python train.py --hidden_size=128 --num_key_value_heads=2 --hidden_act="tanh_gelu" --positions="rope" --init_std_qkv=0.0513 --init_std_o=0.0513 --init_std_down=0.0 --optimizer="cautious_adamw" --learning_rate=0.00177 --warmup_steps=588 --batch_tokens=16384 --doc_mask=false --train_tokens=156700000
Each number is 128 + 32 x the weight over its row's rms, rounded and kept within 0 to 255. Layers, rows and columns count from 0. The size above them is the row's rms in percent of the matrix's.

# layer 6 attention query, 128x128, rms 0.0839, rows 0-12, columns 0-127
size [118 141  99  92  75  86  82  74  84  86  68  85  88]
[[107 139 101 149 137 132 103 108 134 160 116 106 103 142 138 152  98 140 120 124 122 101 101 149 209 131 129 170  39 112  92 154 153 115 125 145  99 135 152 140 133 153 105 136 168  91 207 139 153 145 108 135 107 151 117 143 193  65 107 145  80 188 109 189 122 129  57 110 163 149 134  73 154 158  88 152 123  91  93 144 133 174  90 140 158  77 152 104 115 149 162  78 109 129 105 119 154 130 116 129 186 109  92 182 199 133 106  60 145  70 114 148 111 159  63 119 150 118 136 142 142 126 173 145 139 174 156  72]
 [101 147 115 122 183 153 127 125 116 158 151 110  87 148 145 144 121 128 123 105 106 122 116 123 194 117 151 162  42  87 117 159 159 128  84 140 125 135 141 156 123 160 127 132 180 106 181 146 133 145  82 184  90 174  97 153 210  98 102 126  86 168 101 149 106 139  81 129 165 159 146  80 179 143  74 172 122 104 109 171 122 163  63 149 134  97 150 128 140 125 147  94 114 145 101 139 132 115 121 104 191  65  74 178 137 132 136  62 168  53  84 115 107 152  82 117 168  83 155 151 123 159 162 147 104 159 135 113]
 [147 129 137  54  84 125 150 139 136 106 109 115 165 150  89  70 185 147 118 147 132 118 114 102  71 139 171  77 162 183 138 106  94 166 149 116 184 126 110  96 170  92 127 157 108 183  59 180 105 122 138 118 152 154  98  46 110 138 153 122 157  85 176  92 184  99 173 137 126  96 104 147 155 122 156  62  84 117 119 122 178 134 171  66 127 159 185 108 142 140 113 155 111  98 159 142  98 135  85 136  49 136 154  89 121 122  98 161 113 184 108  82 100 133 146 125 103 152 153 138 144 141  92 149 138 140 143 119]
 [137 147 127 187 111  93 157 179  99 140  92 151 142  97 120 100  81 107 195 163 125 102 138 133 156 112  78 125 171 167 138  74 102 161 170 122  76 123  87 118 122 112 162  73  66 121 140 132  94  67 141 122 138  97 137 142 113 176 142 134 163 101  92  89 118 139 158 138 102 131  99 127  97 134 115  92 110 180 147 128 165  91 163 118 111 168  86 136 192 109 172 182 167 146 110 129 140 135 195 162  80 178 150  60 111 137 118 120 131 137 199 135 162  94 183 161  92 131  72 130 123 159 111  74 154  86 147 151]
 [ 93  96 108 128 130 146  98 153 129 209 159 110 129 122  93 115  90  97 110  98 127 133 107 106 172  72 151 175 120 123 157 166 155  82 100  82  86 147 166 156  82 148 113 107 159  33 172 162 122 166 157 128 100 173 165 197 108  68 125 130 103 177 113 153 146  94  63  84 114 158 107 138 100 110  82 145 148 134 124 196 114 130 152 167 128 131 101 134 139 163 138 145 161 140 118 127 179 121 171 114 174 149  71 135 145 173 159  75 204 118 191 133 143 101 124 138 151  87 106 112 135 100 148 105 137 117 139 105]
 [143 123 159 115 167 117  72 116 106 120 140  66  83 118 159 108  98 150 130  65 115 114 135 106 180 122 123 171  95 105 110 196 182 118 110 145 126 183 169 182 158 151 102 173 138 116 154 130 152 107  80 182 122 153 106 172 172 146 105  96 110 175 132 120  64 140 102 145 150 186 121 154 178 162 130 177 115 129 121  95  83 157 107 180 103  94  89 127  73 149 114 115 163 174 102 140 119 170 133 117 167  85 115 138 109 116 138 112 172  70  91 143 105 191 115  74 180 107 153 130 103  87 153 126  87 173  99 103]
 [136 161 174 141 153 152 108 113 133 144 162 147  59 112 103  82  98  80 103 103 115 144 148 114 162 187 180 137  81 101  60 149 180 139  69 115 104 158 167 148 148 185  99 116 137 109 191  98 143 140 140 193  92 125 128 134 112 103  89 106 114 164 147 181 139  96  95 116  98 165 118  99 110 132  67 168  95 122 113 119 105 148  87 184 121 137 130 136  62 205 105 111 113 191 178 148 109  83  88 130 153 149 101 140 172 140 155 141 198  92 133 147 191 142  99  93 144 119 123 143 122 119 138  77 109 126 126 119]
 [127  99 110  93 132 150  55  81 153 181 138 135 115 153 143 132 144 179 134 102  50 109 107 135 117 214 125 149 109 104  97 144 155 166 117 195 174 166 149 152 142 156 113 154 143 194 148 125 179 121  80 198 122 129 138 115 152 177  82 148 144 134 134 112 118 101  89 163 144 167 142 148 127 118  83 121 102 140 100 121 110 203  88 135 131  96 163 100  77 146  78 119  79 111 134 116 109 140  74 132 160  92 120 144 144  80 147 112 111 109  63 116  84 125 117  84 156 130  97  89 160  86 193 151  95 151  93 115]
 [164 153 100 176  98 157 218 100 182  85 133 168 153 111 153 129 158 158 138 174 118  91 109 120 140 109 114 100 186 171 190  97  60 135 166 158 185  61 110  97 167 130 108 112 100 108  66 161  93 123 111  89 171  74 152  74  77 168 168 153 151 104 123  72 128 139 170 174 105 123 150 125 167 142 141  81 127  84 122 128 117  95 129  44 120 118 149 154 154 125 163 125 114  77 115 100 111 128 122 124 142 165 131 119 136 141 113 117  78 173 116 104 147  91 130 144  98 136  90 107 129 147  74 132 135 128 110 159]
 [ 82 216 148 176  77 136 121 143 182  93  97 134 116  99 116  87  88 122 122 141 135 141 114 107  98 112 125 138 117 186 114 160 171 161 162 189 125 165 120  83 156 121 112 123 118 134  92 140 123 174 133 102 145 200 104 109  75 117  90 102 116  99 134 107 155 112  91 129  99  85 131 146 134  90 145  78 104 134  99 202 159 121 156 114 146 109 147 105 185 102 107 129 135 180 149 101 137 136 107 113 114 209 162 169 120 194  47 168 139 119  94 142 121 121 127 125 127 127  88  74  95  72 112 147 169 142 198 136]
 [191 113 110 130 128 144 162 166  67 115 109 171 125 177 140 181 142 109 164 133  89 103 134 112 106 174  49 147 150 136 160 130 168 115 121 127 191 126  89 129  69 136 120 155 147 164  91  55  81 134  67 130 100  99  73 119 151 123 152 157 151  97 124  77 147 136 151 142 103 114 112 155 159 138 146  52 148 153  71 142 130  77 162 143 161  90  86 139 111 117 151 141 119 180 116  92  93 140  87 161 130 126 123 198 123  95  72  55 112 130 110  65 105 133 127 132 114 141  94 186 167 122 141 140 143  96 115 147]
 [126 177 107 116  95  73 194 133 115 129  82 125 111 145 130 115 147 111 155 150 135 147 140 167  95 115 102  84 134 162 181 104 138 142 184 110 153  88  77  93 105 101 114  85  61 116  91 157  98 149 140  41 165 117 106 181 121 147 133 107 121  89  93 122 125  95 137 127 147  95 132 101  95 155 155  69 107  85 112 160 227 145 185 117 150 168 187 136 106  90 124 173  63 127 168  87  93 117 141 122 114 160 180 135 101 177  81 104 103 130 118 104 156  82 142 125 148 174 161 112 158 130  94 146 133 106 104 117]
 [116 149  92 201 185 105 132 139 106 125 136 138 145 111 143 140 126  72 102  67  77 122 118 115 173 124 112 171  92  76  96 193 116  99  84 123 121 175 159 183 140 111 100 142 159 124 153  92 134 171  94 181  38 148 177 113 136 131  91 119 122 155 125 116 155  93 162 155 140 151 152 117  71 108 137 174 151 124 110 132  71 112 113 163 103  84  78 115  45 157 124 121 104 126 123 135  96 122 114  88 166 115  96 188 180 144 127  98 157  83 113 150 121 138  79 101 125 153 162 182 137 112 138  95 112 166 118  71]]
# layer 6 attention key, 128x128, rms 0.086, rows 0-11, columns 0-127
size [101 150 108  85  75  84  99  72  93  88  96  72]
[[122 132  94 110 103  82 165 159 103 134 103 161 184 117 132  79 139 170 122 127 131 138 157 141  94 149  98  97 168 129 149 117  70 106 168 118 140 126  87  73 108  92 107 163  46 180  62 140  81 131 168  65 120  87 125 127  86 145 165 136 157 123 155  63 185 137 179 116 101 107 122 195 146 126 197  70 164 142 108 120 202 135 148  92  94 148 163 131 132 114 116 143 123  83 146 124  86 139 124 153  69 156 140 102 134 119 105 192 124 133 146 165 121  87 178 148  93 140 108  97 145 143 104 137 160 140  84 146]
 [126 114 147 142 211 111 131 143 117 154 140 111 133 110 120 124 141 108  93 122 152 111  71 157 136 135 116 163 116 101 112 185 155 156 118 116  98 182 192 197 150 128 142 132 129  86 183 116 215 167  86 137 117 139 177 123 165  53 107 159 100 132 155 137  86  91 122 124 144 193 134 121 123  94  90 168 175 121  97 121 114 153 122 132 119  95 148 138  98  94 115  95 144 137 175 174 128 106 112  78 134  94 127 193 156 105 124  93 142  59 124 145 119 133  54 103 167  77 125 134 110 130 186 124  74  97 161  70]
 [127 157  67 127 103 136 115  82 146 135 124 148 137 143 144 145 116  93 136 131 110 109 137 114 115  88 149 138 124 148 107 100 134 107 169 158 169 130 145  82 134 167 136  97 179  95 127 153 121  85 156 104 141 185 131 138 102  91 127 183 151 135  70 122 112 151 131  84 133  98  96  90 133 162 130 177 109  79 175 174  95 125  85 101 210 107 111  64  88 181 150 189  71 134  59  94 179 101 130 140 202 136  73 167 147 159 136 128  96 136 131 126 134  97  72 170  83 176 115 127 202 118  80 142 159 137 145 121]
 [140 147 135 112  42  89 112 143 137 121  89 122 117  97  58 154 104 127 194 185  94 163 171 129  90 130 150 124 182 125 120  91 113 121 129 164 181  53  95  93 138  62 109  86 120 178  93 126  70 123 143 108 121 115  87 167 117 199 141 119 166 108 169 128 125 134 104 149 109  73 147 180 174 153 137 125 112 107 145 164 109  85 132 143 147 160 129 128 140 157 170 142 136 124  86  87 107 179 126 141 127 124 111  67  80 131 111 101 135 191 101 103 100 132 188 101  97 174 110 108  97 116 138 149 177 167 108 160]
 [142 131 161 158 112 101 191 172 140 123 137 106 123 116 136 124 118 138 120  91 152 126  96 106 111 183 143  92 191 103 148 129 111 140 119 140 171 135 149 151 151  61 140 120  73 211 134 141 170 147  73  69 108 107 187  62 151  80 174 111 155 142 150 151  91 129 119 134 154 159 132 130 111 126 124 132 160  97 137  57 101 152 149 153 133 110 109 174 109  85 146  55 111 109 173 159 111  79 147  91 115 123 216 123 173  81 133 144 142 112 163 119 164  97  93 167 168 152 144 162 131 139 152 164  78 141 175  77]
 [143 118 121 135 218 142 155 108 122 143 142 150 126 167 121 103 163 104  69 113 154 124  89 143 154 126 110 150 128  99 106 151 144 153  57 120 104 204 167 201  85 119 147 159 153 127 110  96 237 145 130 158  76 140 153 120 130  79 151 160  66 112 109 113 112 108 139 131 145 175 124 151 155  97 140 167 148 134 151 123 124 161 104 123 110  91 149  96  96 116 121  84 119 120 148 210 130  59 144  81 148 102 113 164 183 135  83 110 134  80 106 145 140 127  78 139 155  82 143 123 139 164 151 131  50 114 133  96]
 [128 116 163  83 184 136 127 139  92 117 122 130 113 150 147 134 147 150  78  74 177 113  71 182 150 166 154 120 139  73 121 179 103 122 133 102 131 211 172 182 122 157 137 126 112 133 135 127 188 126  44 152  80 118 156 106 164 116  88 117  76 136  93 124 103  79 129 186 135 178 156 143 116  96  97 166 141 152 129  96  93 152 142 113 127 137 169 134 120  76  99 118 109 127 158 184  89 101  76 103 130  62  94 146 111  96  97 141 160  58 132 127 129 126 107  99 172  85 168 192 131 142 179 136 102 130 116 112]
 [136 143 125 125 120 149 110 139 122 134 157 185 123 169 151 141 133 129  54 155 154  84 147 156 156 159  48 147 150 139 143 144 125 153 136 123 132 156 154 186  77 184  86 140 133 160 164 135 192 109  81 104 111 108 131 138  68  85  47 155 102 116 101 126  82 136 110 137 107 141 119  54 122 123  97 143 132 181 130 140 221 163  89 159 110 159 142  31  93 174  72 124  99 126 114 136 157  74 137  91 145 118 130 169 177 114 119 101 146 102 116 158 118 126 117 170 108 161 137 136 160 151 137 111  92 148  97  99]
 [153 142 122 134  90 119 119 131 134 146 139  88 164 124  96 107 146 166 198 155 125 153 171 114 119  79 115 103 112 164 124 120  91 134 179 115 149  57  93 106 163 111 127 109  99 145 115 140  44 115 198 111 158 120  85 127  77 171 120 120 139 154 127 127 141 173 110 104  99  81 114 102 150 168 173 116  63 102 147 166 125  87 130 137 161 176  78 166 129 141 132 176 132  96  96  90 101 190 165 149 106 187 126  83  95 106 130 103  87 191 153 136 167  96 172 130  78 168 118 119 174 105 109  85 171 160 163 169]
 [122 110 101 122  52 120 113  98 104 115 126 144 125  65 137 155 147  60 151 107 136 126  96 161  94 121 168 111 180 120 151 141 115 166  94 114 118 210 123 185 148 133 153 106  96  54 126 116 164 122 125 130 148 102 139  79 160 158 144 150 145  89 130 195 124 110 119 145  79 160  95 113 133 137  93 139 128 154 143 102 112 113  99 179 146  75 106 129  89 154  66 187 121 138 115 116 148 143 133 170 116 137 153 114 144  99 190 124 136  66  83 137 165 147  94  88 107 137 197 182  72  91 145  84 105  45 134 134]
 [129 112 151 111  45 183  80 163 156 127  96 173 111 106  90 112 131 121 123 158 119 122 138  90  97 116  90 126 107 109 150  58 148 121 147 131 155  78 121  95 153  94  97  93 126 129 122 128 103  79 202  82 147 156 116 160  88 156 206 146 150 139  91 149 157 122 150 129 161  61 132 127  83 173 161  75  83 162 124 140 164 139  86 120  82 129 100  89 149 135 165 119 102 129  65  66  99 169 154 176 120  95 164 125 125 121 184 128 128 192  72 173 119 108 177 121 118 131 144 114 113 152 119 156 163 162 120 163]
 [144 159 131 146  29 132 140 178 125 125 107  61 141 146  76 144 118 120 159 169 138 144 100  80 121 102 136 133  87 137  99 122 101 110 163 154 171  93 143  72 132  95  64 102  83 107 157 138  61 103 137 128 124 163 140 128 141 152 113 143 144 107 127 119 126 115 123  91 171 121 115  96 136 161 182 100 114 106 117 124  92 129  69 110 108 154  99 120 144 148 125 119 125 147 119  39 120 124 112 153 162 196 129  44 142 107 164  97 170 172 118  53 123 131 189 149  50 160 128 129 133 110 110 169 165  88 157 163]]